Weights of a small transformer language model.
Architecture: RMSNorm before each block, rotary positions, untied embeddings, value embeddings, hashed n-gram embeddings, a smear gate, learned residual scales, capped logits.
Training: 226M tokens, 6894 steps.
Each number is 128 + 24 x the weight over its row's rms, rounded and kept within 0 to 255. Layers, rows and columns count from 0. Numbers have three digits each. The size before them is the row's rms in percent of the matrix's.

# layer 5 MLP down, 256x1024, rms 0.0623, rows 0-255, columns 768-799
102:157096105139133150096092144130109107111150130110152134126143127104140113136165136168089131141175
100:116153132144144172114144119131097132138154163127143116137133116132123150187096124104128075173101
105:092111144098145120147090140124111158137140114129155145113132127107152149117150143136109130152155
104:163139134108150136164121160137136166136136127097080124096111163153120115114113099121124111111137
103:125084119160125133160144119134178120090157163162113116173105126146111124142111154129144168132118
099:120125132123132105169120132149142123130154194156140110104139138131137108165145132123158105134122
098:075114145123125108095103160128101147128146165098110139103156156124188076104123144095121123182157
098:151127122117087164112113156109128162146132108142087070122131076095127141085165147080103179086104
099:124105163130135075116115155135130115135123105155110145129157125167117130084120110140134145122068
106:139094116144132135108145087121156102154163148112123093127135144119149151115153132148140117132133
098:155101128185162181125171119131121102116140135150111123140139083094165123124142063099156161141184
098:124131107122074100150136106109149129128157101103088132102143131113095144128138102193116139101113
102:182111078127144143122142115154136116100131120131166172132121124134123109128122145113127106171111
095:122085138155094129133145133110107146152139120153145074115111145102121113083131120126150121115123
103:144132170116101120129100154128134106121154126120105143149112139149131106100135116134132145166125
100:120141101119116088141115160142120121158135152076140135130138139139114126158125147118098081123099
099:143129137132143083132092148127137150134120148160162144144111105143081162151122148079098138175126
097:102121109140107123139075125088120143140131148121098098105084091172144086104086108162113116151089
100:119148144139071146114108103105093104147125171107121153123163184136095134115097129124165125163137
097:101140130158164124118104108162137129112089172136144132127095127134101122131130138111104103092090
100:111107142168151139129160125168065093136093087148134118117134119147135118076151161143103075146109
098:131132124118123132136156134136115107131112162154121202088093054112131143114112088147107121128109
101:169143139122155110095137136129116123150129121147118144124091123120141131133198103165186133122091
100:136114115151108118104142118089109135130135163108173087105157130135081104167083127106123111107128
098:122139139133118099126141132134106166110101139164100120150108125134162122136160089116122167125107
094:121149108145150083086113131159156078129093109120111122163107112146120140130111133080138104136134
100:082102086110132124125159147151152066112142136117114089119171163167122128117136107149172163133114
099:128152095099100142112122166139168144112108140116104106144122167077139137114099135108188111098140
100:159126107133085132122123124137140139098108140112172117123141149125136074141140125134156126126084
102:087139108097131153140124125160140151123120141137126138136109135164102149133119100090120138072096
101:092134142088116128101161167111114128157120104158142119142122164122140205116128111142140122095101
098:142106164113144129184159097124098119134150121173088128084140099166134114139095156135164116145164
103:115131160133096142098126113166126130117177164111100109145138165136152162186125102140124111143138
103:147130139167088146094153159094094102170178126105126126162132155128116137145163119097124090053132
098:141155150136113166128157139161100122158123133146119131144132133151119120092056111104176150136148
099:101129158138114144106154128097140158152138111118150108158142101156189108095136131113148098183113
099:104137109132067126133126121090107110106139158132154122147173136138071116160124075142160144063116
101:116116135145087095080130155129139123118152126129093125162133126142126108114128118113114152113147
098:111120190142130116127124111126103124147112102094077168121152141135129181085115119143131121100153
102:106179116115129158103116099176186115127141079132119178120101164137105089077107129109144157086093
098:095102146166121125115163133135113157134153117129119130110140110142114116154156121126134118123153
101:135117144087105172125165073124116141129115108096109123161131173137107116161176157109143098083123
099:128138121154123074128173118161151145091127141143155104108128137107120121112168159089163080138127
102:123113128062103124141133106153091135118126118138154162157130109162160120124120114152139105106114
094:127121119137135105086148116139104142170082165159066098146120104097123138091124104136164126071105
096:087070121148123125143184130143131185102173127149128082141139153137116148132124103110191115122135
100:139133095146115143161148132105141136102131099108138129142100152190085131128142078122172160119099
095:129145119140118120144114152122154129101109140133113115104123136100143167126132126140096163113146
095:126120181095118094168134113099115130104158103155132114139156188115132151096143140126074160042143
103:133123113122119099153089119128156120133150204145122141157095149138120101111148130142135144112108
103:133169118164130153139125132131113103116110099147117149116115135121069149143112125142137129098103
102:099159150118137083105114128116118144130137158139065152137101102148098143135130166143108114124134
098:114145114103096117089156153132149102126101121111154133157176119097120117150139124090085145131160
101:089103174122198100103134145107116120145139098130128146113130104099124094102117129124158132145118
097:148131130145159162150130102142133077148136087147167149140072127110097102110107157146103119153166
100:129162121130139130133167106160127088084092164138153125125148119113131138121127148133099106116170
102:109160147123172136082058107161079118142090145117099120133145112121103108118128160143131097138103
102:151153136117128127129119171146112169114112133170175096113081110134116094112130116139149140156112
104:090120189113133129138099134132148115147114077165104132126120125115110107126066170150123147154117
100:113164115129118176114150132113135133138135140133103141114080077091075096117132125110103148120124
100:115116112106156094127140104144137185125132095151146135142111117085149142074140153131141115128111
099:179110082142155146137111131090146149145144116117084107192111123135136151099092128098123088147143
097:162127116146095115132129119106113122117103126142113095125091106168107124103123151127120095109136
103:087084124157129133101116130163130155116113139121153101134146099156161132112150148109128192136158
098:127160102144168138092114133126114052134101158117081142134109121145149127151114132113099150100105
100:117138128108081100124106125169121119123186122138121152122134154121126162153162083128087149183161
098:175125138123110159134135077118107150081092149146127104107101111077118092181140127111148132113106
100:104122135090131123161162138123178107121121119148126136170086123138106124123115082127101133091104
101:103144112110157130159088125113138154101108140182143105148109085173094159107092136092135101133124
102:090107135114141130142156137145132136086105187090128107118105164120110134098124158112143101095132
097:152135139133161126131146133150133099138116105104140140080116138143125124122139106081132150124131
097:132095128132105143111097105126135119082132110120171090127114119146141139142144121120131156133147
096:122146135064123096079090144147122144156131110143148084126137131145136152096103114139117118135118
101:128109125137153132131168143119125148104147153148140164104122134122108132114159129146081117144123
096:171154097114134151149132146122188146139093094148110157119130134120109128100147109135134143108113
099:134150106110150113133148147116078188118140128139077121119112131084111131119145145159133066123152
100:133106070058133103104176153074131091128172149156098131116129173097156162142120122132080111128166
098:122140115134107132163156114143106122141173125113184083137127128121172123155114153105080169097116
101:086131147131130131110148121130110127184119093155125165135123149138148111108081093158129126097168
101:130127127089161119129126141145127138124141131120117145109151148120150144175153152111163135131135
107:138103105106110150107088081091140150139124141139125134128100141156100193103154105152110076158106
098:133154114169156120169175122143154139145129142141117116168130150082173108111150137111139146112163
099:114116092172161133101154122137097126116154158105124132138117150125161125150112113145108142136113
102:105141125131138107134183137134141132105131118115100130106146108127115106157068129111130116156109
100:116129154129138142126116114151088132157161106123125096108139145127109141151166102131116128099114
102:153099150115129167120123120081131106127128132095139081100182129124098134142152173131156119106154
098:144109125133151132169155156104105167138113182149117105127136179102138144161142171143108131137136
100:100072200080122095121128150142135110129156141165153106142134122116167152130127165135152106102152
102:086074132133151167127159158127108098141113133130124103141147107154158088086117100108120112149141
100:111162105088132117117136146115151152103120129096127098143112113159124150097145109125141110145122
103:106131123143122067119097162149110139119151127134124107088102142145115154184122187108130114107104
107:140118093088165106139110187157120135156140087118142119124160128102171141126109130103171165089129
098:139139130128138122129135163140116120166115106110109139111149097111076143146122106124158152115096
101:123144143103152127106116128128125144139184126143136139129107150066112089123098144131095150106113
103:141146135162153096114130095132169112044136153105167191140109154141131150170140192159143148153161
098:137111110132125119132108110124117164100109148086115139132106111121109120117154165164130074123166
104:098145124129166113109101120129177137139071121111163092129156155096169153182177132165183104137151
101:146131091130150173162144106112124125110140178117174170126106149192106126150142152141116115132146
101:082145182158115142123121116127156113134127099144101097083127130115113117115144115121135136113167
098:083128114140131105133139123143150136143130118167120128167112124129160130137113163101146172164104
097:124141155114107134141154155089136112109132105096146102150118119139112155122128090132169096133148
104:096123119137096127157126123121116144102115062165155122115131095129097124168086120188117147125155
099:106141057122150146142144097117134111166098120152115150116116139151130149160139117126103120154094
100:110130088132126107116149090120112126082136114137155133094120115114142139092164165120120151178134
101:148153149097131108086124133074092104146166148088108112114089187106121146200148119140163123152094
100:127091144114186096155146135139156119094117144140135109170120111126066151162127155115093149139126
099:110144183114121138132133139111171127153093108120152162108130137110110127103108166115179109143180
097:121106153143114114127140112106117140131116121144129128139129072120128119116135088128097130122144
101:150107160139103172119152143149138143134077140093136159154173165136077162142131106136155133123090
100:128165148114124093151170108139142113152094089131115126155096128155140124152112130120101087078157
102:117107101173153131161126117123144152123166108115139152114148145127162155132084162125120125101138
106:128084126138123101157105105110117100102132133110131114124167080105141110135141143121136130098116
099:130101078139164163129123102115100142110097093132107112132152085120086116147098110136121143142123
100:143121115150124120189109140079092131115142103201134147098139157135111173144126111133152110105105
101:143120130145127147113115124132132111139125125153141109148154066104155154158139124129151123120086
098:106101113134125168135156145108138123091124153150144107118127151047098123126138147109132151092148
097:132121116148127119130102113130175101120102181143101122130110152107102130107110118138103148142095
100:118119149159124105152170131178157147153134157125146138127093178144162145197189136104126139140123
097:135142130164108120182141134112173101137106121119088125162174117161099125151115157131102133153152
099:120115113122130199110134154121133146113093110180141132152131129133135105115087119089120125152110
100:163103114164129160108159154177151097131110141078157133087098108133147138116133135132136172128121
098:187127124111182152124098121144163105103080074091114135124099084094112138161117123175154185147108
107:138143166081103149077125144136088089140105088156121133112156121173134106112129122149134100167132
101:158153106108126096093148091110107146180113115083124107127127138112134120153161151100144110149094
099:128141094134116125118130137111112208131156114150134141100139114138109116094168102083172162146132
100:107091175134101157159138149155140178111193094129158119145149130084097089174120128092118114174185
100:103151071126112133129170122157131141164122094148151107153097130117159098148129118160164110129114
100:171145161160088099088172139133100122134135130112130080164112136119142097138137152141118127138151
100:124137119075110162122176142182147184108132099138116123130136119128170131167122123113149106133145
094:141108158144124091122112146118185118163126096099122166110097158108104187123159156100140151149109
099:040155105120121110107088125114065105137102124104153141087112131122124123109103116149092160164075
099:132103135141110108124152108121119146102110144140130086088131129136138156122121147132122152130122
101:117156132158147153122163094086117137155140111155141144110111104095105087146143145078201081085128
098:150121140124141054119140153126163112112132108121148138151141086148063155132159127111123127103106
098:112164118099118119135169127140095147165130138149151116135104112125073125139132076107091114161123
102:144127118158112141118165096122100141127136129112139148158131097118119099142144131139147126169123
099:163122095112126130113173187177114082100117134134151137125150130177131128122139112162084101098101
098:113156141125137160094156078161145109102122149121099085181111158114120147142155128108146043106125
104:140145156104114133159103114144087142130085109151098143157146109154101103105166086079134120149140
100:126142140134133101093119158117085113117176080109140115153172097141167141150080162126109140133150
102:132135125141138165119126136104115072134116136125114110157133142117099106174126146166098153155137
101:168147152123132120165117133119120147110195090135137144111134116129136121124141104118170129088069
100:131146153156113143153070146133153099145102101111117148122118129131116132133120112106139129168162
101:087100155163114154159167132168135158158140119086149112100167110109150152116139137121116112134109
103:112125121100131106129125144085096152112097071131133089128124113178152120122189104116119125147125
097:164094102128124098148121150117159152122078128108152115112131140121105172128106138089141185150155
099:092154126124133158116125103093167143099075083120101124090167108130039155140156142115104120105144
104:110129165134126123118096097112142146133182122125107114095170125151130124118171138124144097113082
095:115131096158121117111132145149123112108101107123170123114137099095106123134158185141129144120143
102:148103153083168111164092149140158110129189092142154123137148102125119133120136109141163118150138
103:130147124169108135163161126129168112133163155146154152083112113135122133152158125123140144158096
099:136165051138108086140094062152116159132121156155127148119064149141097102113122113125091129115138
098:092133165125130108119166113136141088132166159120127123134185155102065126131101142129123120141113
101:185133133085147150111124133136123164097126141144066120116139143147150139134105154101085115103076
101:120163129125114141124084100084125124115126131132175115121093104146123107092161142097154140111115
099:078154128133116107156126147086122152142112126148140151131117156152113138086111134134108171112148
098:114127091074172155156118098101104133136145139102154050122126123168125127140120164134122148128064
101:193119101166102078146128135120136153160148093168146082130075147156165130130137137140152126124132
100:136143132093125159145130122208116071168103131120078117112119136146118142130125125134085140166130
102:148130099096096078100158127135079092183127112152070130134123119121088111132115086149143111094115
100:157161129141143074127121166095124143173087095169121133149130108157118193108164090125099089103106
098:145109101103085085150126149108136115142066135104128124113154109122123139132122122086123134122139
102:157134167132146178121167155097158154160141113118161072128130141128144125140110086149136118155158
104:143109120116140122145143156116120125117119140147165172117151132160097156128114125148109120132108
095:153124104159106147119143133152161053126170144105151124097102121119100135152139175157141114121127
098:160113166160137122096127112126161066177139107089138141109117160174129109143133127134113143138106
101:141159085133112160129100098127083072128097148108120117139129131119111129129133170104116080122120
100:103094149155130159088130117209114098112146133156099109089130115086086079135108126130102158106132
100:163150140125128133084113127157126125173134145129123090148133170137071141116124126103118143128140
103:149138143134149128140076099150090137118133148121103139156092119107163148117161139196116143158066
098:141112124128105107100131145151095105117144126120125133144104135154125160119151132171197178144120
096:128119140124169112134124132149130106124130109164124120168140101114132170184101111154117149173169
101:101155121119120101106121118137105066124162148125131108144119117101118149090129111135161127115170
101:111115113104082153094128140145113119132148132123106120123149134141156133137155147133107116130150
098:107130093122087151128160103114101134096127114124126133150115159093119119105169114130115151137129
102:094148130139151161130129155090151142122131163196147091102127137128117155132111136119092157141120
101:133138153127116075149132137130109105108127131138129115140158113102128171106132120123099089145114
103:135125151153139138196106111125133122115114072104170134123125135167126148118113127097109117149115
099:130101125082160136154133150095114102113126127154134102148168117149109119128149167100160156108120
102:098144105098150121158145121138118156130110130090047141124140147158111119081154100152183109136097
105:161143120118119098148126120150159094092143082112086135122121142153115102110105140162120108143090
101:140161161110088118106161083144111137116135161157165135150125142145116095147103135136140078112132
101:088165091120105165076150149170122123157120162144153104109133107164131111083158126117123098171149
105:129136118134134127121154083154105139118134091155140093125148133130120110098093108122158184120081
098:153146094108125166144129120127106065130116143130149151127108120111115147114160142068125123099139
100:141112116116148107151148099110127114104146141154115115148091133116105133157131065087141190129147
100:160151125170167184165123107121126159110149100139090108096134163113134062155166123135115155128124
097:082128111107181159093114130115112160160156172130126138041084083121138127119101119116153109118117
099:140132156124125148100085129106117045096147103111126126131119152141146153144159181111094120119113
103:150155069130164108134094120123141095098175138168132160105159158170111167150111121160117138117100
100:156134170120108134122100176114146135127201118132165091101140150180108119105101083147100142155162
101:105109161133107160157128159139065100104137116104157129115115117164127128099090130130142151125122
100:148101120105118146086151163104135070167125146144143161130160103113131162125149139126160165124141
099:150115147128099135100135108141098090070166136093096141150101137096167131166176131146104115111110
101:162079129157099116144120151141154152132142121164094120105078107132139126127081133115117139079129
101:099097114137134088153100091098151143118155123136118110152140141091140096168097154101150162157131
103:097122141135110127196129109113117183173126110149131092145141124168101155131097120110101164103139
101:143135118133140128136121144143107074168134132158128135187117120133146147121137090123143107136165
100:140159129105128089136152129125093125158128116085097134133151093131131149126106149138092126091103
102:108137159164118149144119099156095165105129101082135122138137145135132125087117139100111132160123
098:125176128200168174148109144098113081133118154137130117122075132105160095123147144150130154120170
096:091109118116147116115076150120139140133117167141125162097137146133131103078121113146135086110134
097:149095128118149136143139142152120129128134157142084110115060101110139119153147118111118163138138
100:146120121149088159135128115122123145128106141143113119126120146131118106107114129100113129127149
098:131123098124127128128101158182140074084136091130136112165109146154091141154147167163066163124126
098:106130149114117159134104175103152141080138121102114141132131146134115140120124107111141135153123
100:109145122107127151164144131097099101140096132152138171149145119095086153138119104111089134160140
099:120089117130108088121127121143152119091182092138124144113136121146109123123089133144108143127141
098:121187136151142128123141145169156127121125139119125129104095110114120118137114132076105162087148
100:088126127131153162164148066111113137138124115117144139094137141121118096109133113178121124163141
099:130126146163122118131125146144092119131135108153147163141147136108100095138146096127106134129134
101:176126152132141130115103151146127110166141116097147144121166118134157168101116133116141111140124
097:104153114139122104114135157119169132090138172152150158129149127114174141122166180143139118104108
100:135114152103104114134049149155154151095135137108129151143110110127139107132136171150142141091128
101:122113124111121078112105136127126103149095109152101114119141142142137162134120124148159122155131
099:128087151115123115140103116123186151107080143131101132114156142093164130108151118097117157115129
103:126134105146104102142169114178147159090158128122134085158102084150124121134126106085148154102082
102:147123141112072153101142116107103136178181139084128107116145140151102124118127147140140152139117
101:143122133144115146132155075129119140115112099152126107150142145128119134141118106155114093136176
098:076138138163122094138125120177098146125130126130136109128136104106102109111146149116153132137119
105:147129146137160129109151160135157113102141107105148097118135142128158128145122104127152129154096
099:119111172132081132118111127150129145145139138109100148108094123130125129115087114163096129140109
101:134107109177153108124164159117124126163121133095157121103097112207138158127105167141131133168140
103:145136121137082163117099125150112073124153090092172133121117166118087110094158085106165133109116
099:159189099086096156092126107127128105102120116162171160159160146118131146098146094117104118104104
101:137132128140115107132103128090184099136136129155111153073120088139116138179106154087150136140153
098:085171133139114128099136155109111136094142135180105114151142112102128105122120111141072141153113
095:149145114116116110132146108121124138120118138128114134141132163121164181138100104108160161154135
102:107108167131146145118147108144100087108136115075153118172122116174099112117140135071193141137081
102:124123114097114157130102076158132135126097122125140172149134172115144149115096123095190149147119
101:124107095124123123157168070135103140158151147104083120138126167129110164136142126103123125117108
102:141113099133170146125111101103151193165155129124112091152150168136100146084094141129161068140110
099:119129092108093145083133174119144138142145128088111134111178121141149136119093132095135115131164
098:151153068120158117137153097146141125151079119103170141128117129121110108172131101171136100103157
097:120154112136113133102148139102140113112123105132108114113087161147102121122144113111090129160103
103:113122132115110138150151097116137125115145126158121107086140121117138132108158112097123108164136
097:138104108152154134129101138141137131128120146098155143136123159106112118157148134102101137104099
100:122126103194105128183118138109162194121155104122124156157136115129096138116114115106136101131186
096:128112135162187146150160136122133074123126122153130135111084152150136151123140206159139105151136
097:126136072137122142123127132148152168116128121125129152164143130127145132122108099087154130163074
096:102164129097122083109147160127131118125185120132122140155130097117144109143159122169129175140155
102:121147115116088135108130087104137107127106107080165165111149078093117104111124133112113138126133
098:139102128105140137132122160168121123118118136122134097139146115116111139114147135113139111150138
102:130089088150111139133081153089147125131128139098156167142123112126155127173128188182152141091153
101:116143111151154081108150122133148141164119089153099129130115174097118098129139091159137095190156
100:120093129145164099129087080117152191124099146112113141075158129149114140163092143136123135115158
104:152136152175102174116077129105157159167130113113117117079112068142133123154131101110153139149156
095:156087115147140117136107128148112125127149128157158093124131108102130109123122162138135139103131
103:151132130172156138147137140130135117121168117151095156110132079095107159162169158132132150151124
101:134078122133126117143118133106176108125108077163120120127176103121146103130131121140128094110134
099:120131089134105155181116115125137142168151157164134129111137132114130149140150141148123125119119
102:109088121110144140116107113117138126126131137113109106146144106076130142183156180140166124173121
098:105133113147099116131133077133135116138124108108118132121150111125167139173103101147108129098132
101:159149098136147095167176147044140099138100153144149101140141177165100139135132141138127141108124
101:154102137150162121124151099105143126081145091121148157088135117137110103109091136120150119123135
095:151134100128099147084135129169138137158122137139088160169121107169103182124156152109139110099112